Weights of a small transformer language model: width 64, LayerNorm before each block.
Each number is 128 + 24 x the weight over its row's rms, rounded and kept within 0 to 255. Layers, rows and columns count from 0. Numbers have three digits each. The size before them is the row's rms in percent of the matrix's.

# o: layer 6 attention output (transposed), 64x64, rms 0.112, rows 60-63, columns 0-63
# v: layer 6 attention value, 64x64, rms 0.145, rows 61-63, columns 0-63
# up: layer 6 MLP up, 256x64, rms 0.198, rows 0-42, columns 0-63
# down: layer 6 MLP down (transposed), 256x64, rms 0.131, rows 0-42, columns 0-63
o60 084:148131132098108149108102140139165143139146071130082139125155113136101122138183102110153143119101114132169144121139119121088099156157166147094145124139122157102105071133124110155106124099148142
v61 089:110156113076128154117118111101101103121140132169109130130091152120110162150140147107124110144126126126128107087123115128124132115139134147090092117131149134175135150105136129089072164117051137
o61 099:116099139103128151119163143151116143120140114135160125159173128085134123085124123157103087118154138123117109114127133143135136097118141057094153134171156108113148176118109153146149096113139090
v62 103:150138135107137132140097157115113180139112173134141116152140116145095073138144123155138145113113089108163108166119085125091159145103125167103131133105148130142092073102115152106118126107111127
o62 104:150152109140170085102111149118135111097116116143108130146115128160169069135154113099113163108144101125107114160122120145133081160146161130157143095123170117109130084120118139152163093113140125
v63 085:133168107142113118128089178109100136117106102110101084135134114114175138137139087151112155136120101120153121117113153152161097155197136134108098101114148127123084120127120131153143099118131094
o63 073:157121091128123106131087136144165111118116153097139177125119119132099144081133142099134119145122094136132153179145103110116091154073159134134180118084132141151160149106131131118108123105145141
up0 100:179167160113085150162132126145131153105148119127177167082119117139133142083098154098081110108152139135129150103104148118141128141111136119116127162151130095111146097147102107124148128109151162
down0 104:130093083141122087146110132118113097152118146125104138123151121154117164143173133152140140103111134114090102168122095174145124122146130149130160112119168159157117159108157111099108110076126089
up1 104:136145135158119110137106130104137161132118082131132102131129089150050124086123143151117127090118165120152127134117148093113134152111119140169119204146126127127116147105143139146096103146140101
down1 104:088138086084146134125141087150120112121148170127132133133115129092146113192157132101122118165087124152080096113107115163163134135118109137123091076110140114131140096136125104142127134150114125
up2 118:125092114146102105116105129144170151140124130149142156109133151094146116105144121097129121124139115139100131094147156135161093103098153150127177113139142091119083121102125136185175102179129117
down2 095:108139136114070149116161114117169137097139176157092142107117099149131138153130105123122131106143115107127110134130161139106101144146120123148121148139067121161131095117177141067148152118150148
up3 088:097108097107124078134123136182122110126124089172115161118137127131132120098144087162106100181155097107122129117136126155133133110132167134171171091108111141129115139090143123118145159103127148
down3 106:137156174153101127121140119114142159128164138087129133142125138160114141133114165106172124118118141191147111093109111121089162138114112083110139133164101118089125111107153133155117071134119138
up4 078:147118139158126149084091150129124125127121152125155127110163135097176113150090157142175165108111139087163133194138110118116140121122127120139171157112126111104099124119141185131124140114144144
down4 074:093094135082116145116176116165120109140104115147135123155147105121072160140147119141133062144119110142113195112120152117154108118148131154128131135155121124142177113157153144146112121113138136
up5 079:133148120103110118140118114157150158145151162120139131156137160148131130062092104141169179101139165152147147174135121152114134114135120158144139127126106145122094129125152128128068130139151080
down5 083:115105096118124126071138105157156138125123125117120071134100073079170136148123132145103172127095076115129108132118152124147100103126130136146153120095167128127139123150107154124129093129098146
up6 100:133122138100133145108106151116151114063153135185120101069144141146118128157132129173146112073153103122110145180132113114158137146119136125132121110136094118123157118089126121170109147143127117
down6 100:186119147117116102148106159103147126181091075124145160167137153143069120121122140145120140148108140128121125160154141124138161115134096147124125156112143123101105147161119118082132101091135131
up7 099:083136126130106110105078136109161152115112132142107067107125121116086183150117189145141158096118142144131133137115145113129130131129131161104115130137148105137106120140095144143076138103084131
down7 096:140134141149147148103151128117098111127140146083131186109123146169135099094133085114106069167107097079141116149164096130124110129104112114110167102128131144109122124097129097115134111151139105
up8 097:109097131135131103142135135111122123102151118150149098115151144143093153104139113149099121149138126167161124138155111150162072135137106118184138110144114107120120062120162105153132077118094157
down8 107:123116175146147113124154107112134107170145123120152098131100117141125102115164154113113081114131148157155100118135117115138080130102112109138110108172133154168160091061166151148127122125131121
up9 099:129163139122164139123155178140128174151139140132095105132107115162158154167121076151106131124120153118153139126110106181125145116148113103135135152139094131127110109120168098153121099175088114
down9 098:137137099107119157064134119132139142116162103110162100123089131102124135107128127150167179122125130133138126153139184118153153136127121129086107138136093114077079159135128151119132114156094141
up10 098:145144098154104164116130145093163083126097136091144126120112123093155124132130151078165129123060107116108176137144123163134099132129152124129125133106107141100149140152100098118126159104109156
down10 081:152089114118150127139126126173104154127126109117122139141168116106120127171103124156064080118111148143139095155100152090145143089101105144096135131114145128127126095125146149173105098153155138
up11 097:159176114104139121109156158106168146128104090145143146117131159137099118103138141097094126105132094132168153077137081130148094134150159088143115156113135131119169124137152122150110123095109105
down11 092:146135122142170103132135112083146128134153111107146153111140144157133179109149123149145147155101151127141127102125097150142106079155100050150143125126130090170120097112124118105103154146137133
up12 084:122115113165131114146122074160154159097122157128127149089097104145115114073159102142135107136115156110114137086129145135107109105093131163137096155085152154136144154155134132111134098088124154
down12 083:099122157138113108131123122163122179119130137113146147107123105077133149168124144106135087106159100146109115123124125105120159116157112117113101113113035132111127113106163135150149109092114123
up13 106:128099155146069109105087097158137111119152109126104135098141152108109118177114134158163134127138126125123096199119112118125121145130175131151129158118126112144127118116142109139061148132133104
down13 094:162130147080162144159151175113146126177103134103115145105132077135105158121136061120106105126093136138129133118160143111155122146117114126125141157138123098139134118139095134088147117160093153
up14 104:137116081152101112160138090143124119135128124172129118136118161172124128153097071122136127109159181155151174121153118095116115142168128164172119138130132130154122131127158146131109117117122081
down14 099:094115126108169124101147116080160136132156104158106087159164114083155084180133121140121132182143075135135121120104116118157124152107113117125111146110118144134113124120092117139109101143129150
up15 099:125147148141132123171159131097116131147145127131133123099121148156155105124136085157133117109153133084122157147115143134137153132117120107137131115146068118124153126120087096089155154151079201
down15 107:153124123106113121093157089163149152113121123126128136172129107110147150143129120125149144099143105155104056180164156138121186120131134101148129120123150131106087137138094138120121120119152174
up16 093:136148073103151153134150116165121115095146086124128093110160148153165162111132109126130148133134134119111187147141168136077163130108134105150146153107105130145155113136128119107090101111165125
down16 095:119121154129119095136121169106137140161118158091163145144103076140120109145121118162095105117133125132112074108096088151163119136115109135123145134170164092119088162128135112134171146140095140
up17 094:161125092186107115182075133161142135123179096132148143133145125175108111120133102119114117136118151151159112079115126127144137110125107146124126170122141123149132113086113149129132104127127181
down17 082:124136140100138134127127073117099115088102135139136157111108128131152083132141137121125162145123137119113148158152153154133122129118151101106120069133112182165102115187123076112115139106140094
up18 088:113117127133159164090112141135155110056127123123157109118129136103127107128122109155115123118148118092105112152172117135102126126065124120100150149147159140111103084109120170134128177136106097
down18 073:112148084140121109141103107120107134155105137083114125174133130125092147133150102079127091133133146162114123119061184114140139109163114171124127159116109118145105127118162132149132115126170139
up19 102:140187122129111139165113113116161154115146134123122113149104140150124125108132122115122095135132128109230123106137136157128140101119111129164124185093134106154127108149104131103102142162132127
down19 114:121121131121123086153134116117115136160166154128114115113101129137104178110131192124121135127148139116140136105208087137114132117093148139125172092100102154153161127099110145158121125121116140
up20 102:136187120143148149160139145112123134121111154122168132131145115103134103113143145162121115180127089103160170105106144101096166123110116143067159154121145126099109141143140090092119141117127105
down20 095:133147097103087140127097135136112149097141135111136132132083148110142117119133117141164110165106155150131176141122155086128094076125109131090144112136121183098077148103151150132155143125135155
up21 101:121136181107105131125054150152139102185117138135110149100105143169124116141101095129134130127158126140088111154101104195118095097107135141106126111130118139119129144138101137134101138150119128
down21 104:133120103144114092117131093122125091112150140082125155092124152161127130133094108116136129108116102095053134164116132169154098108084134148177130129128120111154107132132108105119096158111137150
up22 092:143164162124164107083152138159101108122137135116162135119144130103165101153146150129128129113104123157094125104104109085156115098163099125186123177104162130110132124151093142136152123132107149
down22 090:094090153112073152183117130124140150158127101099108160133115121133069133085127096144123135149119137111151119150117129171132142166124139175116123109129123137124147092123174133123117126160120089
up23 090:095133125175146110127113110116163121116117142128163102136115163102161133144120111175108132090120109058149152117143158176149124131118131145104155123123135085112128147086135134114068121118120115
down23 097:179132157085111131134129127133118091144132112103139142125147082154115143152102133120144123143141118123133134150108126119073110117116102110146071127140130171098137118136087133126206099151158122
up24 094:158115154068119154130104108160116094148137117178107169145116144131074101149110102122123165135183133123115134133135143113117127135090149095130147121125092118124140124144111115131101194115116116
down24 092:149108125134111144146130158117108149142109156079131138068122161129111149133104115098114116143101147127136143138134112127113075154124130180156090133147128091160101151094174158138169111104106132
up25 107:111160106141130130131144185109121125133103124146122158169136089135141131090110068134105116150124144153148084115112157136166147122128127170104136113092144110155115154099136130194104115110119133
down25 133:129096126113112179092130171125080076144126100150136165162123096083118135118141137078138104123117121131112147138109145130150147130112146178104142131098147120138139117120125148174130140128136073
up26 097:111143150179118103158109119135145122117096140172140125123161095104131141146127160146118139200096107105144126118167163119111139140132148161162115083114126079113101141137147104125118153145094120
down26 095:154151131106155145108158131142144108127162131112100137115108127148131176192112140143157169139103143113084131105094082128127124139151144083078129156091150157131137120137137091150107125145110138
up27 094:164118193114147119149126098116135137157112146133149105117139147149131074084117165116126119105095113154142150186130129169138137114095132099113087144135122177117135134147116090126144151144109125
down27 082:125153113102101152103134137130123085132122097107071113106111102100158155159117124121141112142172142125116120099112174065107128149107152160144134088119147102125110119145122113145102142152145178
up28 090:124117141133105149115135082129126138130125126150132117119120128075175162121133153099132116117118182158127109187129121133103099121090146138160159140104124062174132105115107125164149120123146151
down28 101:090085106152144104136125167155129121106135070115152125132116116129067120101147106122130126160155106085118139115141121107151176127174124128106127148143120164085129148158112137088113126130098114
up29 108:135114129101149120118097150109131124114140138147143179093148141163143128159124104119185111105099128097083126120114135144120127141108173165133089148157102117106156113172129116111180168124109145
down29 105:069125130119106120119102107152142124153125155147091103168117077126080129096129167155135166139159125098160112113182114138135152135149080097136126131156157107141135108122115106123128122146124106
up30 095:119102122157111082104105170098124166187115099085115123097142134095137157113102104139136152111107140114126113123094160160119093119153119123138138155133176110136137123143150129191111116125128140
down30 093:151132150088158148144141090175104103146097160156127098123130100125095085119128142112092120116100133132145139104119115110169107106064107158149112129149098117116144117122104110084156146152116128
up31 095:113136117114141156121152121164105178112165135144110152091100090156141135145145091154118119109105167105120145131122066154134127111113139102101143153110128157106137139110122118153102099159163179
down31 077:128154167140120127139096128130123099143123095146152108150097167151149118140092101161149153108155083103113162152150183111122097112155118102151145135153109156114124142144105121117095146130168083
up32 110:114135109135129124097121167136118125109130124128133087122087102150146145177163109099119148110079155126141137107118132145141152103138170147129141100117096144167125137096145090153071116147132072
down32 105:135131176138120095107129121116135113169107109101183144098122165119134123073127165143138116127144134127126123155149125112132081131143120118113107153132083142111076132153083137099180116098116133
up33 100:109122196154132152093091114085159130143148132135177147121116108113141147113137145156177131153127128065149118134132104147132144134132090113141141118095097152133130122174129143098145122152099129
down33 101:120150126133161157115124105169128104132193117116125105137153117135148051129139136094094139155111152138105119109116162138119086112095122128138072125123097154142130145136101167125119125132158109
up34 086:141105160103163136145091115086107151152076143124166106096140141122145151108115098139178139150129120105113171131105151147137089127128115124142156157123132138128125174084102143184125106133120130
down34 108:148112111078129110132133110140139114152122122117074113117106086126128105184111148154126116112103143123122128124114195133156129112117146134171122112167134128074154107120125143150141151139179166
up35 092:108149140146114131131157112120166133111188112129122107112094150131101076098117127154147112152099157130160127118142116121117126143103137121075155146145119062162138145095093160126120121124140171
down35 088:123124110087116131099103100168065126087118091116126123106110119099155144111156130128125121103112111130142092122111110125090153112153123149117128114170143167123108164137068119136176095119128115
up36 117:118094139111113144145094159123154119136153130159077162124134172138080125127159130152118132110124139122140140197108133096108121167137132122085110062112092146155107126134124106139116142143116141
down36 121:113158098105132152136133156127124100125114118122105139131148146155129134124159071117119149109106116178114109134129162114178145120110105073168134167090127086175170129111134133108139136109155118
up37 095:098174091148094130099137158119080152127114133109114125072154125116139132112087122122137103147088151117147095135162117082124165146158136138144131126092134128140119150153141106110176122140087146
down37 097:144119173103167131133150088131134098137121122141107124143097135111148109131183150148140125116152128115129192137118132164124098110113131097134143148129105115115117095130121174101047096131138117
up38 090:124123156138139132097099124099130150125125102146133116122141186102164123123129119115130159105062091114126142144110176104130146125153171147142124097153115130111090074164146166139110106144149115
down38 082:149109144113171109068103099123129135172143152131089084117098106149140134147172150140122120084132157115114141131133133121117119136108088104118153116115096142121113146143143156153148106062145151
up39 112:096119115145092126120119139135164100161102143128131120111160106141124125126206145136123118167178112104109134138151095101159138144101099155107120110133182103112126158113145132130097145110084117
down39 095:126140098128138149161177122143144130112125119135164151104156108149102121146112089095134128111091124107142128152124127122127056116111087086117130109067118138147127149137120098090153151131162156
up40 091:086149148142077148139115143118110158096073113129140147129108139088148097115096113144092092130145125120119162123180119154112138132112133118162121145149125140105161102126153156121121107189112103
down40 095:155075140125141139154164154214101161092140146131119140118135108133129134168105133125159112127134113123107137116129101114128128122162171146098112153119074098159154119131154133099125136147145121
up41 097:143112129155131176051073135132141100127156124081148094118096143131151133095164124154148128102154142133131150152117099162121124140145127087151130162113116127144102135107159118140115116116134091
down41 102:144085114165132175129145111096152146141159082088110114130112108156115086140157167094109163105130096120138115131124093122159138122168137135124113168145115115168139153168112121093120110128133120
up42 094:094131114150111114164130156114148165113110161117111138118084146132141095123113127166124145096079114118116130118127159149144148096133179112073099163133157121123140120108142146099133114191119110
down42 094:114095165119102128193149114152139141132095143128126120102111145134090148109158147111147078119120091124134147132169129136112122154145110131092116111108072117146126134142164174162151126086115135